Weights of a small transformer language model.
Size: 8 layers, MLP 2560 squared ReLU, vocabulary 8192.
Training: a variant of Muon for these matrices, 798M tokens, 3043 steps.
Each number is 500 + 50 x the weight over its row's rms, rounded and kept within 0 to 999. Layers, rows and columns count from 0. Numbers have three digits each. The size before them is the row's rms in percent of the matrix's.

# layer 3 MLP down, 640x2560, rms 0.0334, rows 490-639, columns 920-959
100:570434591445478536534500441518439494461498452448567411537481494469465449535503540600500529590586472523435574582454546476
100:452522456516514585490473505391433442496534493570527517578463499497513416538482518517455575498558522500534476512599551480
099:436596540589424542486536454498474468497514626498465485516554491432478508529483503381579553541424468560447517595494539521
100:496537473519463476560536592438382522559539488396476424510504513495460545549562466598540355421460537465413501452423510445
100:491437427565532527472463474464525531609508565473575367560490579443535470530454518537564424516495510515459551424497548547
102:543484515593455484481522540551502455450463513402477458490508493529430436443441466418436516491545521519445511527519474459
101:471496513503518474547428486520498501464479485502468543493480494442491529465511459477545543490547477525410591510523446495
100:470501511509489581484481504551576496508484491507546572533488483549411514441504525408541519471518504453570487501473427475
099:427459540469573510517500488522516511441558502511504568525550480520486549518527526538463519458552424512592502468507526454
102:549449455439479581559478451441491514548525547494461511510448572514492373533495503473507441496445529533571496515532563460
101:515589494533561558429502505552504524429455576486471476476526452441488503515572484540581541578488450545418534475517528534
099:512473452491439442602512490546545503469476417472414499435530593427514539496430470507470511461526457502453457492422485491
101:561543545490612471423540541555569566549471453461452492532550416457481575465545554423505543491563486491593532509578534470
101:443547472528547459480573427375499512406479503602508510450450529471560469539508491447563407544517547477423487399515529552
101:398439493453593465545459463450555426562474475604432525528487420473468531507470461563566470502451546501563525529456641496
099:439424568427522467483521507493471483475433514434498488524460513534597565575528414478509377522488432424404502512489438552
102:546465383482432503474536461505469551487536556464539518446496466567467498486505527460577438483392474495507575468477443512
100:458459511559487501505493484485603417486474456502442504532436431474421492578539549478501540552479535491504478510462483523
100:492420537494517532523503489429508460515433568426587523557531575527521468517537456480439482470569486507406487397463575541
101:466494416522472498569586464486504519496493430519459520547611512556455588506531491483370515484513477444510502589401497494
099:511466439508472542491496529489506507382473486435449493586554483520460511553339525491482493516468471481521466621582552512
100:531467462485461552432404484448488551580462482484459477553453471541495541546509471578554469450384536518506497524569434511
100:471530492496542488482488564432489406495529436503466444427537396484529556567474430463518544544623432456571568535497546504
100:509513536530561488466515531558481529489412480457387460522468454522429558470536532486489525490500533566454536387567489474
099:445586574465505548488482435477497511369520577459458556475475480533560463487420573505487489511468542529508545518540484410
100:579522456516359538459455513525474540525490517506527458505572464518541458406592478546441465485562508555500485453486483468
102:570571546525448477554545493439493467487495460486591505514389427482324405513554511476500458535493421565470410506550422501
100:520519364477452581552568434626429515511490490514458477520586480506457437525425487448441420430584605464503515460515583533
100:465500524391508410511505390437515497432497544497552480487444520528533501499551531478469532407527519530479465521426475476
099:496530541450562488608531468483446487516484474514516558514504492523509476515472499422423493450461441584499425546499512490
101:443484467511500527597466455506444450428436424512504417475453505472470541481546457555496564534572448400466489495483516505
100:458571437444508498482541521484482569521492412487521504605372579517471500494420514505499518469528427468434617528521511499
100:531584493537486519510395464474599492508572475479521507492456493502456615475564469539401500508534435474512573462454498607
101:471502545512491472527438520479477553445485529471576461393421462551459495578543545531506439497518513441395567525534469437
099:484526484484398403536638491468548513510485459434514397533456552486436453537486518502588460607460460562505475491476508523
099:552529472492468477479427543513531478482566566489463515429550471471489513624499451550454483570403629529597533468383567465
100:500459474493483458533519438495558477481485452405501535539528493512428530552475581482460569438528445504447366511544488489
100:471415492468527413555479424554534526520485495519541409471530498454431411508513512504472459510470549553515585562549460491
102:452497570555522495394515495545529485483425560521468628449419513406462533524509495533532522502576577520464466494536561479
101:489484506474490617486548519565527519477560452612556593527592438553547539578541471455478460521517493518554515521500507550
101:505488491480518467577491484574456526469554511476536412568546504502504511505543490556546495527523496541494498504532591477
101:472445397513489461509465450508506554484455524530464541502436526580554433475485484520513595462394481455557587506512536525
099:468493493446504505495428489511431474442517390542452458508491510401485460514505484481502521517466503517505578537516469454
101:485465390482520548507421460529477459537576540402543490454468549432505468539483539480594469500467401478545474337540578492
101:500443473497547498504491498496555406509499493437526397351579392534504530529502517495484521461496503488473488542485548572
099:521513428579441452499479452590535554454517529548552509503545522510444476494502420496530416540530533451426471492492523445
099:501497491460569526559412452594512435473603520469432478532555515440504618514518405462505501595496509542483518573512505510
101:460524536572486519513429519554476444544428513573513567512440478443488448479480599481571537524449378491573422483541508522
099:477562447555536517497463512499445450524445535609484527537482562422536547453529533526422525634532590554527558475496437508
100:346546500489468531476625547448506567473543523519510457449539433599542470505567454412546556468447469490528566458549513471
100:531488518521500499462546455580520453506559561557513657480460410508535554480457473455432449452525489468550510424543458509
100:525417488489614585540395469454585434531487520493472508581551516535509569472440497522519494540543429478540518506514452536
100:542594542471520525495491499483475442549521506459555504496535502525468573548481506400498413522423493475541480485460524446
100:495513455446569440603526534534557479520490422468589484456487461452506460592490553426489522589505567534496505540545565478
101:454489547463490545452506544535553555421500574508515464580474548562344488424502456500511442478512537477476602390470430560
102:479437494505505456551396533405535523526463519521508527468511596480506545609523413574479430517527500478475599465510526454
099:466469469373489493507499525459474626460501565455496515527488535535467451549517397467533463530533488573515515563530435524
101:483456507496459488545419528558426508404425443546447549458503342575526396510528506501440527496471436518461534528537570522
100:475597656449461564512504489601522530476502459577499493525493510520516476435522556538496522464558447480493447475465490476
100:432540481367411520476543579527490505480470524505560444540571504558550524509465460437471480459449463447498559496456565469
099:515488501467454410657487465520537446467486496507483490527430580574565484516524443560524491532554412545451644516491384460
101:499458469569477477504485484503491438390512492383466496422484495575478526541555410459409477531474459471592501553480504551
100:527504511420515546535570444523589558447500479551562427580475515473554482528555462499500547496430480490599496512492482477
098:553454518545402431537487420453476500467493515448432473578528516514480513542535513509489544499595554554562520556507507475
099:552432443544487536448511530433558491481455550444435445456440501502426487493484562566555455505427541454502537519565568503
100:435494384445451478501506532495467568556434481531432465383539585463567459480437578444481517559434465506455501441379465646
100:463536510537448431489511450490485606423472474486533514578571531506620550508462556554523487475563479498525521589519416535
100:474505525492526504436494578526514516518505489532553496510505433530464503501541444414472581493533539477554488494506591522
099:464521549565438432487449506534492492492464389531494547385436503495472546491463559539419546525492414459435520550594536560
100:529502420506586595467445493441514633470380521524436482506539507493524431513537524512424488475604501465505591540449523480
099:434468516542397573472538504440473490534505470440529530468544469450489468420533490538500449485555416456455393562470479422
103:467567559538455476532568540466465553525485570557675466497624471499519437534499476518509508387491522529466527478497514513
098:426551466441418523530629519594465466504549474533508482474474537497373533457532521523537521403516546473523415519541470482
100:576519470500624577433523530562525518514451437487472520503476534503485566463444568569477537499559448516451458484488450470
100:452524453464508468581442438539487433560532479467509507561554537548416475481506466544529461530467447606498515529502538487
100:532594500505420508587506472503517562534563480469472508452564507487477486530466479425497424484488577526494438447462499491
099:487397386562467469522495441565518428472493485522413469514545505495465502427534522561499469464475510591416519488492558487
099:513467498464527551486383544487583576525461490541507538475586512379481561542514420503494435500476579516429568430499584409
099:472593527500583493506508493530456498535351449515514593394516454583486488544498464493454502442536511462490511539557497542
100:570561519535511472525453535524461447509512510579473553424467513502562547514558459466511515422512551486569448627498489615
100:427503502543475421494588500433497395585568473636553475448481529517506552451438521544535564556470479521537475490482541440
099:474485492558524453525628458419439475459464458465475502418498548512529499498505509556517542528534518489448605475488463458
099:547491541564446425493501527512521476488555526532451484561512398459428493422425521489510414480528476533469482506436473542
099:431529411516516402432483505515539506532469434399509487559506479474494429467554491522550489562565405589505459585412406575
101:479517493496496513523560499459444500522518539598538428470488426509576534514436486499442581505515555485460511555438559547
099:546521502472494451493455534427483478404595679471465492592476535426434449456567590565418552473595458501457406512520536494
100:565473484484492528569530474471451555457419505525457444530492510442481491467546513443518549528463460470460404489528560528
098:464405510459638450400565545467478443507533528481451455451453511480557524381514501528539544549467489419400488508505585534
098:526425410453489419465578503511521538456455431438575518521521459574415497508552479456524534445473503520566415517494420463
100:425381456515524512509549503598531499561526470519535478476532486587517500505487430522555483468509518535474510526559515467
099:427443426537540542491445479553460495398553502502538473426521428510483553586549570472609454445552463586499567482574627555
101:588422375481459543455487463578556479506480466490433469535474525502503460488472508494496566473546481425501461499461523412
100:560502519439565472530509544441470465526418498478507554469470383514452487479548566510464511665570514510538591460559563513
100:546396540459521541512480512523583532502507441503542457474584573472484436522498464410514446475482502527562542508561449460
099:456520514524421580500560419481522517425512471456519498517517538490584403488500417555516563485484536537461475485452626530
098:519452423567481488523417462522459497536514509526392471491566514490450497500460493556433473513495494499589486578493481576
099:479521456512453499518507437443474493476495527457576476499574531493567482418476456488456531506516568528586464545519461532
100:490530504542475561544475485599518567536527512486417505551459526437502564491555423510569566525529543539563502570505615447
099:478451542521562489564529537395481557448486463534494489453456555546462511570513539481428442442476514546580558471575562528
101:491431508504570430399474509496521509508519453418475495521448506480485508514578479506446460431516429508420508450517575364
099:571465434493466561460604465443470415392408467437450521513409595539555472468489459446476455456483535456494498443521483580
099:562536438451450536420443517525538496585480449424552468491510444449451508525497347583464465478411552554509511530451583555
100:588530438440507521446477445491546538461567558497430443530565488523542447512466480497533527501445437514453540575350507449
101:494479533500507478528480583442498454533514554474474489485445484540582477520567466520423488480406466369432441429553661485
101:484554504467429524498435441483489590462497397467555550452488459520480482452511531525490550666441569465489419556508520507
100:542581441415546480544437406555604423522515566530547505523509533577502504497571616495567504546508423499549542545525475558
101:524470517521506439521444514566444571536443478475497523444441483505498543629529504513360508349434532547515425490494503461
101:484528458522483443513489573416364614543591494486496410568481406450542518523492461513480451483520441552421477493521482508
100:539458564522434452524577495535524457400590515435528502488555471438453521518516459421554486508526481518515525497562567500
100:506418452510489578527485479518493476481510468483496522450461366511415552562416595492535530519654447604517509503586463516
101:388625411535481497494532498548484552480562623577606464492526573487584571573484512469498599564440448486541519478499429449
099:491549489429498458531493499566557560526512569508433468532582590494473448410547581608504479366475585423496551560546424535
098:526570462419554466513540467527399430500453487595508513478488559600594486576494577553545487489494559508473477565397489373
100:476446570548467550577442518492597450505495489507513560459416493498490494462507458557484503469551467475530520546546462446
099:515529468551434514498495449453438547473503461433465403443508483583405526490498445491531473600585508480538499567509564513
100:537510479543360525501545470544499645459436450481560534536469460458487429478503492435489590419498421514515521461517416564
100:522513503494519542479519472509366566459415501548473574592509438418476485488507545476495430531590456492580555487504582485
100:477553556365546502566555594494612482573553584503484441577500542546504572503587478526514538487479502466502490466559516512
102:564466496484480541571509534547515508493510507460559511456475602581525439523406467525488558483411520452409505516576564441
100:538390440421428542514513451516458624523502487547462504535465456504524495448488448452506453476475477555561434494554434526
100:499549566616417525529539591492392510525539493515478510534424465506528389521483492585429531538484478563532372513539478469
101:476473433496565514441455441567480606503503500367517484504527521517524503481475476531526546418519511488519490497529494524
100:516497481496465525441472530519393493471465603545398499450469561503479532459482481458465626567496534451503537469493480515
101:563502470553503572509487449497531412464556511529446503493470369548576509499492492556344566390551457499469476473464450488
102:463484636496531495568511477505453552468457471503475496452445497483522445515466530531500551556502412515470557504480556439
101:478502443542539473492428488457481455461541539475569488478526526501481548460500545510416459578480462470436564436437503421
100:519503489393481499427453415487467452572533583482459487467491534390584397409601571442466559534525522525434500392539434564
099:487514507469493522550456396520396593595504456530534466375497560594499438527516488602563410569493552486554508536473466525
099:557497494485463598481465525477442521459543538470566491528562427564471478516581605459641520528465618419377524596430484487
100:509404524473498437417574489547487525440543490481499506435531454432465543564481512469605509621579500563559513543589525509
101:485579459484408489410570459471544540524588454503549542533494518593418494536440556584468545495473436509459542452490486573
101:534508492510459490537501500414472467499512481470484525432434525580435440540605475546480582385463547579426510521491607422
101:496514410450503458452482503526538528477409493428643371515465480502485491621435458507475508488582515474478482542446483452
099:473531461423506450460556443455456562615444471561541468520511497485563499505543564440505459552361463589464456518475479418
100:464464509526482472514475520455462416455409497538433524568541533515478456477388507462519549426497465464471478556606632466
100:521570449460522499465463454480632486447412512467476487543448585493467417501501422458402455517559462462541479512560554446
100:419473443500371466523518526524458506471517478485538455486462504558489475524548400493565525483546505493614425454483425586
098:487481436473533417474493448489434491448466498556518509475474446457468549489479481519474462461564508558393429537530421508
101:485532404417536521392469421488421595537456525470548533482507496453524496469603445371560409498474497476459500573554573504
100:542511532459501509501457421446432553494498534452530432490489539508456520597473523506522521387561515496465451459470413427
101:413514548467523537499465509370464573496604549567461522517507492522495567488578525519525510481447489463443485516492570526
100:420529577459512509510461484471573465452520516512524474555498465484536493524529545546502574457444515634471513388570498448
101:527531499571503535565486472613502487463433529536526526531436629558462426471465477523549492600475583509596505459516499515
099:604507477512516537447524515535548582522462499600498461564408571557508453395478509409474509567479414456498409494526542490
100:481428453603400474640403459555512478437491462445503522499434505504447477435479407570451518501551592498462490502495540583
099:517487476515499522601462439543529637472526514496476424428479503453516564455498395544489461512490496469472527429490520535
100:514435521540566470499459529464515461459520551445530627477531461540489557453519563495511483536535508530546560431560483464
101:464408505536515517491555416482504472564558476488427485526504587571496406442551549606452577376465481580457527476510411456
100:554553503466534571405532544552485441589505559558434512458527607380455393513424519488501502447344638547525505473466475485
100:567552535493455491519484507440546560508498518528493422593439551493588478554476542454482521576497526535503493598513560458